Weights of a small GPT-style language model, trained from scratch on English Wikipedia: width 96.
Each number is 128 + 24 x the weight over its row's rms, rounded and kept within 0 to 255. Layers, rows and columns count from 0. Numbers have three digits each. The size before them is the row's rms in percent of the matrix's.

# layer 2 attention query, 96x96, rms 0.154, rows 0-95, columns 0-95
048:147121131141112109108116117116113118108133076121124066113130110180169138153156187144119109115138118134060123128169137114098108160117116134104125108145108160132130136094075132112127132094135139111154150151152135145163122153134144142121077109150095121117125116123122123108151130138112186176
048:101152119128123122110134116123126106125158082117087091114124124179175118107138144145129125158140137136080113144165172115096076131094147136093171083126098146157135138124105137100135124122148141144156113117133098125121123133125157136118124104163090137150133118150153077155134086137110173172
050:138149093133114101092138101125134136090158106094129119132139105187168104116137163159132127145125114128094126165116139107093077140090114118111161109097049137143106140117094101083123100121144133123152103092133139160159109125125124136112116126171107115132138124142141102109135085150107150144
066:151089132128122125118125150149158140123131140181167172137146120109097110126101163111113125061153091118140130090103132098154149129162102142104111164156171126140119129174116141177098107137118136120093130159133145122148146134121154077092157165133145146137114130104124167122141126102149158116
058:157158063115130133113119142148131119141147091126128116108118129177158148105131127124115110125168125100084134140111096121121090102102159126096111119115102084150096151123130143134078099129106157115148096136159160161147116142139122067119153137107101108129115130141143109099189118134141153169
062:135155164151176154118154104114116081110098182062135133144126103140125100110125136118124118122113113148169087151142141138146150104187096099131119107139115126158131105162116142092135103114139123146142158129160124095139124127129083144109101135165120086122159134116143122112141157115183149142
074:120125145145133139136139112123112095111094142109172149137131134138159157130107154135095149141144133119164106128154145169121108168137079108108087101134129165158148118133079136127132128123163156128133145104169140177131162147132080146107084171179136106142140103098158127100165152120148157142
109:140144103156087114156111104161129107150136133121168132158145138105130138173144106086144115146193091104143160128187139089093148142152123115157137123118103146096135151146129126201167134083154121118108118147122109114136127144130147121130122069119150127119136148111129112162118124147097146129
070:134124122105116133162134107168123122134150120087119095164131110104099056126136119127131119141127109130112130127093120132130125082138120137081151124104157103130132161124092146189096122104080150136103110128113158135133083126123164155183133091129098142107106173121082097154112145140119135113
100:116147133123114155100117154131132117149126103145118113099114172169143166120116144112117156156097093115172136094110132149149122155124152104188117109064165132126105107151124130116136158146075112085146167127111141120116140110108117123111119112148122100104117120146158110091147184101142092100
108:131112097125166091140111149108089093130119095129148105167107150127145080071118123154106112140136160147148138132088134128105125177123125132076159113130157123083171106130160097134137085119118147120163148104157099119125133097103149124123096140125096137145147180165123145101147124109136140132
126:119132139105128153136149160147126069141107106089147172123056124141136122073122080147130161138103122117107122106110160073121129131146136111145136093094137137109143146132144121139131135116157144140165140118131116126151085123160139136122093124112166112110162132113106081116175171111119097136
072:185137132131111129147151145109143138085094137096088103095136123139120125157112184116134129118095059136164131092164097117154126122170131161133143130140182125131136146140111117133139129150086164144098157134150117138157125121131141125113125089082133123113120125129074142107158168148133138108
112:155135120141092154121130122136164150116153131139112130115136163175116106149099154120116092091130061153153128127148113147180077083122174168122128114123142158116098131135120111081127096149124105144146132152132154131090123108127139158127084092135120140146165129112121137122108077161131137100
093:136107120106083133149157142144140119129105119145114135128166137125138116176116156121137116114106111162164112086164171153105131106068144107151130112126146157085138147095136101130135118182117133138117097096105139133144132104177151116145104065123102105102112135136084136097099118147089116117
097:094126140136124160113076112168106105085100112117122083136107112123140119131103125128097141126101143105134183144114155108100075127156123140111132138090113134089131156139116148133183136095142123097126109113113121142140093109113191148117135084135110140149147154153151089141147135108122121073
071:101080134124139148145136129174121103111173113131125127117113118101096110117110104195071119146172129118151141116099140098104086160080128149154113118133128116140136142155116123144147135153140146119122108134114151158161139115144143097114089082131110140163137164170128131140146151151105103073
102:119102119128158082121148165144114119143109125148115147107140141100123158112175117123183119092085139080084139090110118120171133123179117133144134155146129101148128138114132162109101119101124123142115146152135126156103112103132174112143133138056113114093094118112108130088150151152098126141
059:097144095177162101089121133113139105128072153128125126098130127154144133145143149111150104125072114106154102130148180153170148094169154103159125116121145126085137133134147141104144163151187100127152118117116128129111142088116140165156129121163171114119119113120139132111105148123120094105
122:134097136148131149089130114134147136105131161148153129112092133137123124105129127164085181139118161161181149121054131106132109123137150134142114117122130071107130148072131104146121143128108160118098085112102135116096106079115130140099154118123106092121146151122136101124099162121093105116
094:082117109155083113123068120134170117116129108125083110127127149053083099118105125116123092109121139118141184108159130143114071139146085134108113115125111158115159122159124128158115124126100143140109157137130106095130152146108119119143129150143105159124150106112113172135122091131156124123
173:137160131110115128077139144096113098166124105110140099112156098130165110120149173093136106141135113058068075148143118132124125138124122105090104175144113168095135110132125128116140105106172113117132145117169116118175131159134135097167092123127126123113112100129141146117153126155133117122
119:127165069187109123109137144156092088126121109096164132123125137118164109136125144140121122097119079092099162170117116142139178112131103085118089093127092136134141108147107151144121118132128123155137125144132128147114165132113105113111142137145135123133148166120144099124116069153144076157
141:138107151127147118115140152111106143118115149124139096171079120132111128088095102126113181108111149133143134128096143070120162160137154153187123112143144078149130141137130141123137124102119149102166118079081118113132117069116145129130175129141147131094128153132138097151131154117106134172
091:112120146122145116111120141098117108129146112120150140118188089133143145134146146075169115146162114126115116133142134106124124108051095164089141131147101150093171119123108120150110096124140110146156108117157126109149162135127101095098173140131129138123137148136106131089133096146183177143
128:108116127131122143095134154121137147126109125088100124103151101125104150097122124121103176155158167150182091109104153092093132118113185126146103129145139113159103125126148123098114176095113148121130158098127171101132127103120139087110127106125136085113148128112091091100105174131158108136
102:164102142117139131133146178149122111143147115094141095130114105166124174115106167141138160155138129133081067150108100144130129131090134134145059114135144112163115111100122157117120176122114101118097145110141135149147128121143110135091139142168151142118129126142123081144087182127154138126
096:132127153160106094135133156139133180094108161146136145123147125122120144151158105149111109124098146123141090114137129155160139128123134165106116162124114165128107144126147118134113121160084123123162146122148120136140167160147141104081089162151162115101149103128115130082207083126167130148
103:106080131126163139126137129175116105091125101145123111107102179128101129143105099129132108127141155103133146108121175158112120105134115110174126096104099116124160088086134111117184176125160129126165134114105098156135098126178151134165130125117126126127109105107135103151092161107127105156
103:108119088116165121157146124128155169127163118103117085127121095125115087123097116131095132120129166140163063089124175110142137101097182131118146138129148096137168143076119092103145140109133074128158117089125128131101136129132100107102133105158132105130130132123107117110118120105127170127
107:152119164077093151151167127124109103089157126161154158107146114093123109108138142097113136100154099094102095103127109090132135107126132155103129127141158164127107122111110132138074093119113151144104114134150141109097121066101120117141175117117128152142133103114131162145103099144152087103
096:129114089102080156095076073095114110136156105096137131131124115125127130158158139175157093121178166153123141139142158127132130113122147110142082147096137121106113136120103109163154142161140135125108154099118138123119181106148146171125121144149135109083105140118154099106137142118086135115
086:138145121152139151138115115130136114125116066181152133120136133146132115140125121181109133143131166143113157097134129109117135170122130154142126088089102132185080181134108136141105179130115123119133115114117119110154090138176129128116124150161101126116141134092136086099091128081094117156
067:152138123125161144146108089140136135120146087155099117106128145116164163143105101116115156136112155133140156092115115130113127144156167136104136109130081130127118174119120107109105139117099123108114113090132110194137097099135129132087161155098098131140170126110185138125062102097119105142
057:161147133139144176114120091126144171150140101146109095110140155149147145118126135125117140147150136131109152099143127135124126132134156135123149128108086101163088132138149097130110146169106141122150096119105151149135085119164122105101136120099133116183163125060165097126135081154110105185
079:143091169129103114123136153141126110177123117128123133144150123120117113113091097109135125118144121135150138130087099066092137141078129102123120165100130122095169114175112104167151111077134133136127176149118152087112124154143136114141133111122143059149096151150099132102128146149157139120
079:154119153149127129126104101113135145125128114121108142074141123132160141158115117163153145141115146142131143129104111103135157172116156167162144095080162089151133138125136070166135199133115111126121160142145147124117082131141101127093161129117108164132131156103115095107095121093119171133
071:129147155140142126129150136083142124097142126130103123097141111104121115154112158115140139141114096133129131176113200112136131158128146130150128123094152155089183068102138117141167133081137095135147171131123137085131102141132107122142117105155144125120106124159108153139111094124113174073
066:139184136098096122090126093144163107148086096122118137088123092118134144104109131101114160124183134154093143149145141113088107161124173092098112123145062101125085123124140123101102165104131159133111170135133137119155109115123119145098123136148120154133142132134130108111151147103142114161
091:131107130142120069135124105164164109162157161117146156172126140124115119161114149091114107185141112123160099108100136135101157126099125145116135142113161138117103141127115117152157100101141141135155090106104155127116112137152103157110139086118113173148098154129146108150151113191108102092
083:134125111129098127130133133136137139151147130178146140141126111089150194146088137111106137160108093113164164112163140082134120117112101152121146129111102142160142145177175119154121138134146156121106100140143175122093169148138140129151113106179117117112092091102110156127134079129133135155
099:121145155097164093152169128133167132147102127080130141165121133157148120111065147173108094136157111129134122114080137128089124159139172121076131100159172130095145089137124142142150110113150133109113172132144117093158092110139155121126103118134106137151144114124144106136137129143144134163
093:121114123107173161164130096127062123099127147162163145105111147136097067145134130135135120146149130117137155144094109120118133154166125088110125165113128157102099108106149142124136124091136127102120104139119196115142129125099116162135120129154103123107102152111120132132107188094083132139
115:139131102167113112147104191126141125097150131165132134120142103125142168130112155114114169101126133135124125115119094109117117135131101100103160117091109105148138078178111126113135146125160125124099103112151110136164114131112105117114145122110190098141118118080181110094141123107158157182
083:190137126125173140118148130107119091108134115151098154088160151164139085167113146095108115123164107119166154141128093121096121117084149128108146124149157149169180145149112134140107098129137131191139107117095123090120129126119161128133112141130101126109106126131119096119113125151095173130
097:098126142125107148074106151091099132151130126140121091136126121145152114161094125135119103147121131131134176155140137166144125127135151168104126157139163100172139159094116113097091107147085133134126116132096141091118144111131165148122094116162108135088135165097133111149138134139088203130
098:144107118103137118158148165088147097125109124121103127108111132136124163136108157138134128115151105147122138150123100086158126163156161159142178141187187168130132130127127103101123127113112150141125178120094138088095156144136165106117146119101120153083132110161160147113107158105108157147
098:122138110127143148108172152191105119132153104098118136131133116151165115119140153132176122115135118114137143166172144127146112109139097137105099117161134095099109114127175107125179107172131138121122100107092138143089134090175084115134146078128132111147118080131161132134140097145111105124
090:092089086119120124110142120139123124135087138111136105165139157137069168090148091135128118121139103129142179142127113121114125121093114076160099109125159094130128159156090127132109115155139088125097149130064090120142151109095137112129114129120132136130134144117142097161170179139135117117
122:122118134170082109110123133101177152125110149145153091155160161122163154169138142132087153127108117101137123113133125130128131119139115126118117129132089070143117149090152152084118141156136150173100133145119111136128156139157138133154109135131147109075157093154123122173142129182121137177
063:140119141148119125107145159065118127108146182132131129147125109115118127110146147117144110148102110124132095107134149128125094087140102163120155148154102114060143104126152163118146104131139107154135119170137128076085139148152155116150094122147157096118111098198131169136110137145146118105
096:120124143118142144162129059138165150112114131130133092141100093119121138117124113159128157137162111152101138104100127167115158149078133080119133142130144086143110101082077108120072146146146130132118116139119109089063119158118114112134129120095121121097110152160135107166102123142120130136
111:156119141108139126140160102122168135135135111131129137135147106074099159154104128134131068145107162137129126175129153130135146128094062115117124112077164147111116135145099104128103125107119158120118120145141136100114077160059112131116138129131129183154112113133099138121125096164145157129
148:160155108127111121149161109129137125157124131138125119095166119083132146130109112138108149120078140111138101115191120134141160098106132119150085114147070168152126147106133136153153144123103122139128100161130106135133107122171138146122142149143132129161131123066157138056146090111122094115
127:075193112139162132140122128155101164178172109116095124120133149125111144120135125088186111122138128118144141122143136130122137161147160133112140130110130101106102092136184109141113159148132111144093128097112167120123148107139073143145106117164160110151127135162107117097122129118098148166
112:136099115104120145123156127146073101117135164089154163151133145110077093159141120121145140119115146111131122116107093119126118148150097144142114149116132139106093130102110157153115099165098136102125091104052114113109117095104116118175135122111122176136114150180138136099143156127147150098
121:132135116125132090086124117145122100149164105116077101155094089157132165125168094101126104124117142119135118082133116085115076137142113151124110140132119120135132110124106134144114109110155113157172046139133133114106139135108108122174129185115128102159133141137123101118110106137175116128
103:105051122089136163071128123146158140143112133114145171156122120152125078129123097153104104175125180116152104130106160118154145128146115127111162096097138140138135119143083136135132122132121114124151113141162116108126149120147130069124153123145080136107140135139140166153156117090141115115
098:126112162126130118112163115107153109147111160125119105130100099159154109126135186099099130109141131122099124068125094147128129154121141116131121116121114087161112117089141175119113146139125149127092167153154151110146122180121088125148110186127162172110138083131168148130149143126159110115
099:141161098159148102104121145136157096086125145124121124127121124110131147129092128165123138112112128170174112130119114184153160146104107125076130120094144098137123147167166152109106127129156115108100146092159187147123092141115165116081184145115162105114135145114122122151116152126123135129
102:100117159085139126092171136169114152084147121107138112151123116162116102172124156074121099091155108122140147124069165104113095144133077161119152107126128112149132116142103123158093114106133113135159128137128133149103120135129129114127134138057137117106135129136140084116117127120165128162
101:117124099127116135153097129091179144063108132107119086167125105134145149112153122103150106139128123106082131120100183122143136125117131157149141135133142105104118093125124152113107102116106135189110110129150125132146127067133100128176113125178101150106112126120138109125110124151146188122
107:098107143131177101145102155146163092146130139167147131124126112129113140141171160116133126201192092142099119122140086103108125117083150157110146134129120092103100106144106117123104113124157123118151099121174138149130183161146124096119107140141115109153119124094113108132132107154150134122
108:111126141088156136143128105120111095142103150142072057130038123138137106099131123118140124160124134129108115164110126114155091145150121143157143128146124108097105124135109169087147093095109147117098120101113139132136116113134132172109139156162134120163092142156118092148127118135157124127
059:123099114114113093175102125108146132082142157148151143144107112141172133156127099107100117113160130155154148117116142109078141134126152121123150158108149117136147168127142144173139153131152115189156125131131117124093114163124177155101061154124127153145161148110139151145140123168103106141
053:121100116122105110129082115139164130088130128179104131167113112158166133141113097111108147137143147135126144121137152142096140134110139123120184128129117108168148175138180116134127126140189123154151137109134105132092116151122155103118092126142113159176172156088161143139113114180117120137
057:129095107118125121125089098110173106090135114130140161126112133125191122117122092115098153111164144117102131109108141121118132119143106110146177133087094133164184151125118117130158134129174147180107094118115098116111126135121131136132088164115111178138185099103143138135124122151141106153
079:167144186143083125128139141141129102141083144092134134135123071137109125131127153131110109121117098152109123171090112079129104117139125156127087129134136140133101111163134141115090117143130104058093132131128176128147123148126098142121100097176167123132134147136146141155110114116178103129
061:170091117118100120130131139166144104136076111158134133099109115138179136143136093124101128094133118144132159151101108095113127165107076116122145138143107143142120151098152081138120143110120120082091125123143143149093094156110070123095116113103135155164121127100121110083153144134133084137
058:115143109147111119119163120138077137136150121133113138109157109130109172129118134175116129149126121139160099139186121142128122138126076147134093152136136134106170118131161084072122125101103102093116108160154116075125114080112130110115135122121162111121090074129096122098132154131095133096
080:123119139129119137152115113136136102083089119131118129123122105129145151132112099141150147127138144154104121152160155135115112145156125090164128098145131116121167164123176093113121162115156101146146133141101117145113111150113086169102107187170130127190182105134161162103111132164154133160
104:126129154156139108106128134177119107139163083126146119132103113113139149123151160149150133137132132153149140138118173075109117123138102152135102070103134127130100130110124122107080125110070117113167142110081098154151099158132108132154142127130153120161100125141128090131059133103093130152
078:145148124150096144128126125127135133166094099125156117126132149126150088175166134128109143124099093116107117116113083115104158079163128144111144142160163135129140123146186095154150100137077126106163092133121123122131141155074162113166114113117162147113106111085093116122117131155151144137
105:163156140115144131077141123155123119172113139112146133116134121132113126132093148111096129137075129158131092077111146144137103096131109152119128115106077118147104157146129109126107148133093135147142121125133144153152148139124155141173112092203133128095152179092133114173123110112122126176
113:111109106100151115093119152183139143100163107111167131162171121117121093093106138109122155143119121114164163129129125118143157097119171092099150117133145130163091099135094160137132135154131132110160118102113162126095131168152185133158114159143106140114149172128143101152114121142165120111
149:132159139165041141127104136129138125124123148147102128136151139125151136109167081122096130122138118161131127137159136142137143058101114147089139159161142100128164144143157103165159135131150127132129175138138076117116102131092168092100124160137135113138125125118142125090153105129159131124
087:113158156127081111163142134135142123100136124110127143146146130147115136106104145088145094139107078106092124138079114107132098128154120148120100117115117133125138140126146099138133182110124160165134130119131108136188159118110178184153064146124133128120098135132120108187150165126104119125
104:133163137136109118131119129134079166147108107152152097159135145123118112113132136168149123139129103108125100105136137135097136146158110141108111150109117151115096144138082161172088164090122150144112105141124114139172160113180130141119078133134135089147143156112103104113073178128099108165
092:139169101109135147173128095127082136105104140141127103064148171156140160071140140123152145120135151137121118121186131155131116086101114152133115126113095103107117132105089100124125140122141121121133121135149049156108134134104118138088120146133127112103148132140125160122153101099154160141
104:139144158140138084078100108131123116121177121154157124117136155086182105161117132154161126136131156113123131134096120170144132071153124134136132091088150130107138106104082163081097100125124137148103136130125128110162143105094124110121115135132107125092120104110136112181143095113099156132
096:134123184104128129153104098127128113098152134128157126146122113128153150139142159098104155167151118104140169150101120074145090120141114104157155121123115142118139139129099169065119092133126108094142154111124121113124136101132109140106116085191127094140188103145152127151109086118128140119
118:130103099108137130080098131134178112146156129117151153122137152104145112140102129054074133135131129101078130141143104112142165115142167135111141171091122166153156131122140149136159146126140129168120158120167141139117120115134101110151148122077098135122094134147095116138118166151088148122
050:138139132159128118098127192120157132141102118118083141109136164074123063126109168131165086126109097100105124154156163161119171167160129099121110136118145141105126117160136157104125139130167120122133120140138181151159123102135126166119139137145150129118072130127106122117147155116138140117
123:111120166120144130133153165149164172143163109128143088165132139123099145162139148156140137188159142120116130173104121122129107160131095141125121044134131129159100114096168132120092134166118130118121106116113141113154115122150108122089140118109116109126107102171146139144115127075112141146
132:092119145123127121112120080133144121142139096144161141129141107139117117105116173147125120167080148120127155150129099137140124147124099138147143060091105148147065117139133127129099141137129128106149180123091143098108134120108108190127116157140095101121138109121170116128141071095162138141
159:102142131112149145117146102157145136089125113187139116123182167115108110118132170172105133125122126134105121197094066143173127156132131138116134098109124112112144098115091112122130106129128109163100141081137132123156116144111132143120129176145117135143100079157148149133102115119132099152
129:148118125118101127138108146150159105130149133187156139143144079164117116113127108106143166117142131131118148116104129129167186085129109132110116135085163122148165069131184131117143137084137158128108095134153097142094123122112134112119086098136114146129137123114120125155149105112160153074
113:122141133141132111147107131136126104127157165124130128065121112147108186113121114155138130102105153120085157137136098138179094127116134112072125124134095137166119102116163119089125138129104186128096111182153114104131145097066136136125100123098151145146129121149123091130127114156134157144
116:109157120144150129162063143134114150113136150180181152145138136133117112144101129149149115122140103112154110147145137152090113166136169157121114101127105115139135113141113128130076157127138175097140171114096130155126154078130146117115140186132137134138117139101161137137119090078124161116
127:124079160118153163179150114146146125131132152145139190119124099125111154140137139115122114091147115130147198105101104135083112114146118168107091094130090142123132113120130115106116120138141100139100128118074159146120125138083156119146138129112133112112125136132155165201108113109132125126
104:126147128134116104119095147146155158143156091079115143080162130133151156175111137130087158102152134160126159114130132126146111110139141154129147126142142122144083112139169149138091132107107166114129148123117091076129128161101170108138108136136141047135136140122108131145104164096126154133
095:202144132122145154127096159135158129142118100150128095138126153144096151112145152081132138141143151150108063113117147102101146081099147122150112118147109157132108134139135149127123139143132110121151172141158141128150136198135097131112180130130105138146127138161153107128121093153096141166
131:129123154134108143117200108164097158141107086115134123127133103119083127136144148152163089149127142118122146124119123124147119146118135144173107093101124122149063096140118154130070141091112143136122106119101130152164106080101151097132143090139123111168101116157153142114118120123142120167
111:148147146096137154105161119095134147133128110112166106127102164092099106140145115157119172144095155130151140123109174142123132111159102109135144113095082137147130147067099108117129150136100120127155157134086136129130150095144127148111156107146157143146121111123117106164146128150095113208
098:151129149096063091134139114130142119163163139144156131127078137082110146127116161154108119133156069119096135151130145124200139146153110091135161139124119123152125126139107130077149148125154125128099154136141114149120169086149131126126135098126134142131154118119105105179154134158110104115
120:118126114153139106139156123082115100112103140102132089143091143125127093074104111136155118139105183140140154076128147136113189123162135103144149115095134114147108122135129114169156143116137118096146151125110124118128176111146100170108132104149099106131118129113165150149174159120085123153
# layer 2 attention key, 32x96, rms 0.133, rows 0-31, columns 0-95
084:129105125134129107107132147126174153116111129113116163164117147115099129110153147123139175110141180184139141154120121098122095127142114125154138137096127104133113137062122151133071127103099146091072129100093154126127130118104151150117134104128124175152164112129124133105146122170089164138
089:082082119116135121126135103102142183106137150133135142153117141160114143095125151140154152124188147130135150100119107107143134149122110127172139130135149089125067149126126128112093123120100132093109135118086184118104105120113132144156137137107122142144177095104141088098145169140090139158
086:111065114130165100148117116118138170128126099133098140158097171136109112107143145153109109104162117140134164086110142101144106122155168153135172115136137062130122133129063125118107109147117145097083149112095127100117113120102124109102096121117081144124125143113142148144134115127091129147
095:115174119173180115133110168143118090140150140110125127124145108138139125186140122127111126135098112110141077155117126125116126100105113103114154111164100157173147114169125138121174127130159119155102089147124102154090164126146118094120130119113094139149130121084151163122135151116160180118
094:094123102136154122121121149162151149098122086136159173156093149117115106130142144119112129130096147153157168145105145129095078164134145165140157115103134127160080104124118118102103108100124166090121165141099113160138131116136109145121103094139078121100147096157161111176111128130146110138
089:115151141137118125101114172114129125128121100091112130121143113143144092123126149104150089093128107160138103135124148126102156112124143093089146163133104126132139077110165079092150091118177129168148094133115143122135132063101156128158172129128141111105124152120113104126130120133158120062
095:119116141123127101182100092116119103114133148113095131092147133142098128144187131130156111115145092125108107093152122152174109114118105126157110167138119141098165167109150149121138116149131103166100049126103096120163114110136134127145121113149130143159134145161105081098141119104129129101
092:115115081133127146124177124140106169149088118145109160134118155162150149136116118135108109147173136165119160138141112145127118112137165139166081112113138141166162130111099113152102123113094119095142146108136170093167166138114174135099117110139118156158178111114159107139118101099153105143
101:102123111146138152130111119143100117114121153096152163130140112122160129109116128144095113142122129106143077145115131130115111088130146113158135165205145137130163109133157101189166132181140125112138111155148099113144168159159127105123122121167135110110160130094160173148162100134125102117
108:114101120110106123138146108151131137108130092107074067121148102141115129134120163138102129135150141136121085126134147136098145151096130132145094108143078117107165133141134138145105128141085126167130180148137136143128153079166189104124124123139088101113167094109085091136097128136136134143
118:113108129123116101106124148114141140152149138122114145110128156128158174134109090157149100088116097132111130150099102124140108122121096153098107164108159169099145148110081128169113127118158107162168103150128134109101098081150119113170090135111111141145123168144161146144119196123112106127
098:108139118136118123125095158164172104106150138122104138101128132158137131174157142112127127142161174157071108157096137094088110121145137125103094117102128136109151130095169144100109083130147136132146149120108121138156109141122094111158106119144162112122133106152094128067151158162087098129
096:145137116131119125097119114129149166114089104152124166128144114150125119106151151164096160115160172172148160123115114118124094128122144127114132134114111125151129143092099153139109155101104156108132111073094153107148125119153166145098088124109107158169161147113128127096138157147053111158
093:112131108121128091137125133133161139090121127092144143085136117124112124112145185119155133074161148167105145107134123112151085118122173108172114145132121107149113101127116098078139150132117174115103140108084123124157074120130110126123144085094077143136152112131135088120161111139107104130
087:089109119120139090136131068108125174135129156134078146121153173135132153115142132142161110130132141094136126112112103121132163103099129139149159117165075099112105136155156159128086145138164146121126156144116130108112080103098122118129103168086128151114113118106151119127115133122090135189
097:172144094165146141130089114128186079136092125130119114153102154116116140127120108130155111133177172093076168171117110100131145093122160157142130137141127127119128115132134155113126147115082128091126156148133160137117137137143100136090108165119145132132136170129164132133080152156116139110
093:157156128141117129165125140084112127154112135156172064145114146155078098137151117131104090140136154134106095116146119113141165088125146126091104115158166143110098101156160125122136122140134154110114144136155140119143177150124129173142150107179106130136089150124137088155135139117148162107
084:136111122103133107167127123123137138115139139150100100123120178111098124109164134100148116117163112147121128102154133110135103145113147121107122090098157123174108128096101121155142111131113168187102113087088154127114135103136099111117102110090092136177149157105100094076169128106105146146
112:145140134161129153112118147106149127127153143155103129095162102117155124129107122145127102104136131129114116121111147126112195133137108129082111118118106160096153132153143133072149088115113089124093140180154085057127133141145141150153128145132157113120084127144153152133131141078146108088
113:149106173103146137146200093143115124118121130117170122143113112106122097111144161132133167118135162138154132134112129098137094125130127147161126128123163129177168155103137141094142134155151130172142080091125146101156109084104129083115119127112091106129114119089148113107094132125081135131
102:111132121172077089168137109098149111142116114146097114134183142186143113131189113169153149158110162127119126182126137138115101147124138138126137118124149110123110111158125150149105111111126150115169142108106141141132124126093135116138126102144140131152129093117149116144169098136151119055
086:119159166101134106131146097122147122152111134145108169134123152145103168132168181122126140155163147108176130101139131125172060114125128100141160158123108134143105115104136110102153150174096122133129123137127103120111180099114164133128118147082163161151110140115159112136134129149096157146
096:164131130130120153117123122158134114105109118085111136097135159101153099138135117147127124107119149130160183133110153086130150086119095122124112132096157140117080106130124177075152104125133135145118142122136137106057155111131153056143138103119152128113147166151082128122160143137145135124
119:126096140104167124127112143078136103116091169155138130166135155085149105125134160156120105119139144119151104138142116127113145130085102100119157100172149132109135151107121151129170105112123110109105189106123082185118144154126133172149135094169146111125122138150110137109109155136164133098
109:146158109144104113161150127132131102115121133159133168163147101156098104141125100129131118130114109125091133093100110093115132093153131084112166135147146175133152171159122126145149115113130155120188146092109119146096114140112145098121113088119147139119140118111089124092100105190124130177
098:148176148161116081086156143111162104105116134145146176152125117132103149104125119147076131100140076137112134158130141122200100157147112148146129118130108120139128115168149129133139134167123096118136156118143130146117112144105125093122140121115150152104135077091123081118115163131104161151
105:139164131154076100137098113135129109126127149109082133158110097134132167105106113137120164127126163178151129156183129107139149172143128096156136151138101133153122137099158096101117156128119133153168119133126147097089107126160121112148120066118115123141141123186126160116112131108091148123
125:119114141115109122086148144175076155099121125127123107107130124140131134095114140111128178159119106102165103138145166100084117149170090177146138129134141128147118142143129171106139151122104134099082104105121126157109134108074130094125069117113143114112126131122157116151143136112185128130
110:110143135119093141139112113117126124092147161079093080136145128117114132096093095128095128145132132110108148151159147172143133139110132105110097108168127175126132158174088130125099139115146137137107113131096154118123103104136121118142139128127098153140158124181126121178154115139106049151
100:154142135121135085111155134142074129107147100106105125114172192106117120132131153113131111165118148158139120085127120147172145148110098129136155101159126107115143128111085159131156165162170103113181177130104116137136079139140128130115133151116126122108104113095131122129145103121107074125
110:130141084166090113152129136154110146136113106154123076112117142078109124121100104099136098152118138117101149153121095162150111104147148129081098093126110123095139146117143111110129135094104166147141125129128175108161118166109133117188133136115136142104102159102093142135155114126155153181
096:151098178101177159105095141147131113151127088123126147096143125155116103139133099162143144134144111119175173106114145128146152093058130126143093090167138146138162147135124146099113180105147112138160096136129096095104120135129097143144135117112115141154149101096128121095125115100128117123
# layer 2 attention value, 32x96, rms 0.147, rows 0-4, columns 0-95
102:130081096109140160107166149140129155118140124142102142142097107122142125157066090151093118121143157112157129112127135094121136144144116112176112164170129161108136125132149154130104111128138089164136118092165087141149115115137112146160150140083129132173148127130127090166153078131159123138
110:089127107127092146095151110111137113096123142144101107075110103099095091148129156091104120143151150142078111148152140148168145113107140139184118099090139122127111163158107178146125117131123128145112147112095118158090141140139092156104101129087127125112136129112131144156163174134160132118
101:158179089162150113129131136159139107107132109127168118120138103128079122108119129159128104122159110115121135115128118134169136172137102129154144131103086091103167156123192122180123109126105135143147120151123158148121123079168138135149127112141120078099151145099087148157128121119150097134
100:125100159151153144087111129088109127143105121149101097087143134154085131136137095115132156108126090121120159124132095073105124105127131149115132146128102136109116115128121167127128175165135113117119116138146191157141122129115134148122099117082176140111134186098201124139129110136119130140
095:109129157108144162109140139134160125164179124105139099143155124189122141150154138124146114173112154109089114131155081138110127116092122145140121123140106103094145097131102156124156078120116178147149096122131167154119118146146141144099115166141120091125109130155067102106132091131124117136
# layer 2 attention output (transposed), 96x96, rms 0.145, rows 0-3,32-35,64-67, columns 0-95
090:139106103122131119151103080140138113148153143158152137161141083130173179094095155133122130162121131163131153132125113137180132126137072114117083123138166170135157160111089133079123079135120136122165132129134111124160161139133113111130143146165132164127126168123139155158115127115124120095
095:169120129119122123153129088125139130113143145165126158123131118127108102141163104137066151117099156124152160145162122156112151106115108118108140154101121090093139148145116119119128102111103076142064092146129142124144118106143136094103093117153155113076148154146179120116138106159136175117
086:134133097136120137116092112102118106135168166139144122139130090119102112155129119120148133140111131087130126125075099143138119145113108115096128121096129090109121126137115112149094097105105102154121103150100053106125081106119200114117142137173087166093115172107124144126143133132115143103
081:159088144120202125116139136163117127106099119150163144145097112117154148137140143118137123133173121141142095119140110127138149114125176113143099114095104147127135134124162178109100137137139097112135124088148148135121167140125116132096149138096118144111110107134160090151120060100098086172
103:147124111144134099118116137162156138121102116117161133083173186147102137108154146123177114133138139164118137134159135102149122109125165198103117150140108136098189131136124105163118152095104131102109145102146123114125135137110100157098119142190144113131115114126122092086100125145150134143
126:122115119079107121145110149140099161136139073108127105156128153164151168143118106085130179131148155160134123146125160147130116138170115130113123117142106122112104178117125126096110109133111083104155140146123143118073108200129099131132123119109131123179094110139154151158129135140130094109
113:116110109133079152114163144157083092141152124126128103115129119114118137126143085153127115112146199144135129124107093086103118160143113126120083136106094124113113107110167132204129113103128111139123112156140154130126113131137120126106187092126162099132144133160139121089177136116114118113
112:141137110090057147157146110132151153123138133075132113115128116125128124140148132100152158166126111094102139128151168122129159079112079108134084117147135146099133151143119107150129148154140145146172107131127102138127171136103161083160168132157130110118141166151115119150133092107164155120
103:128144134139107157121125149104130125104093098096118140131198119128126096145139130137125119152147121122106124102137111202136111083095164148143120122084098102148111098131141130112133122106155139145123105111138186125142086154168112100151075150151140110102157112136103146088132155102114135148
091:096183114130153137101103125125116142161116170106153115073123104142135144137103134131153098132160121091110120111090109105124135156119174126144129129094150121160107127097175078139121137100138141145152119143159176117148103120129125116111162133129133150092095099138056112108102139142106146149
108:149133154169137159154120129107098147135125156155104108162143143132187138118141118131125157113152124141107108141157138139128112091100140140133111149184181150128134113149134115127201133145137118176146172113156118138144161148126074129156140139107130140165100117148133133115136116097092178153
125:137149169148136132084118145127165158126087133129148126118118117133132147160144138141156136083144130122119125116142119129182084151165135137125152105151163122182109060124128076137106097107101128114070124150113147095120094112098145118156110133109111139155106107104101131095133171145139143120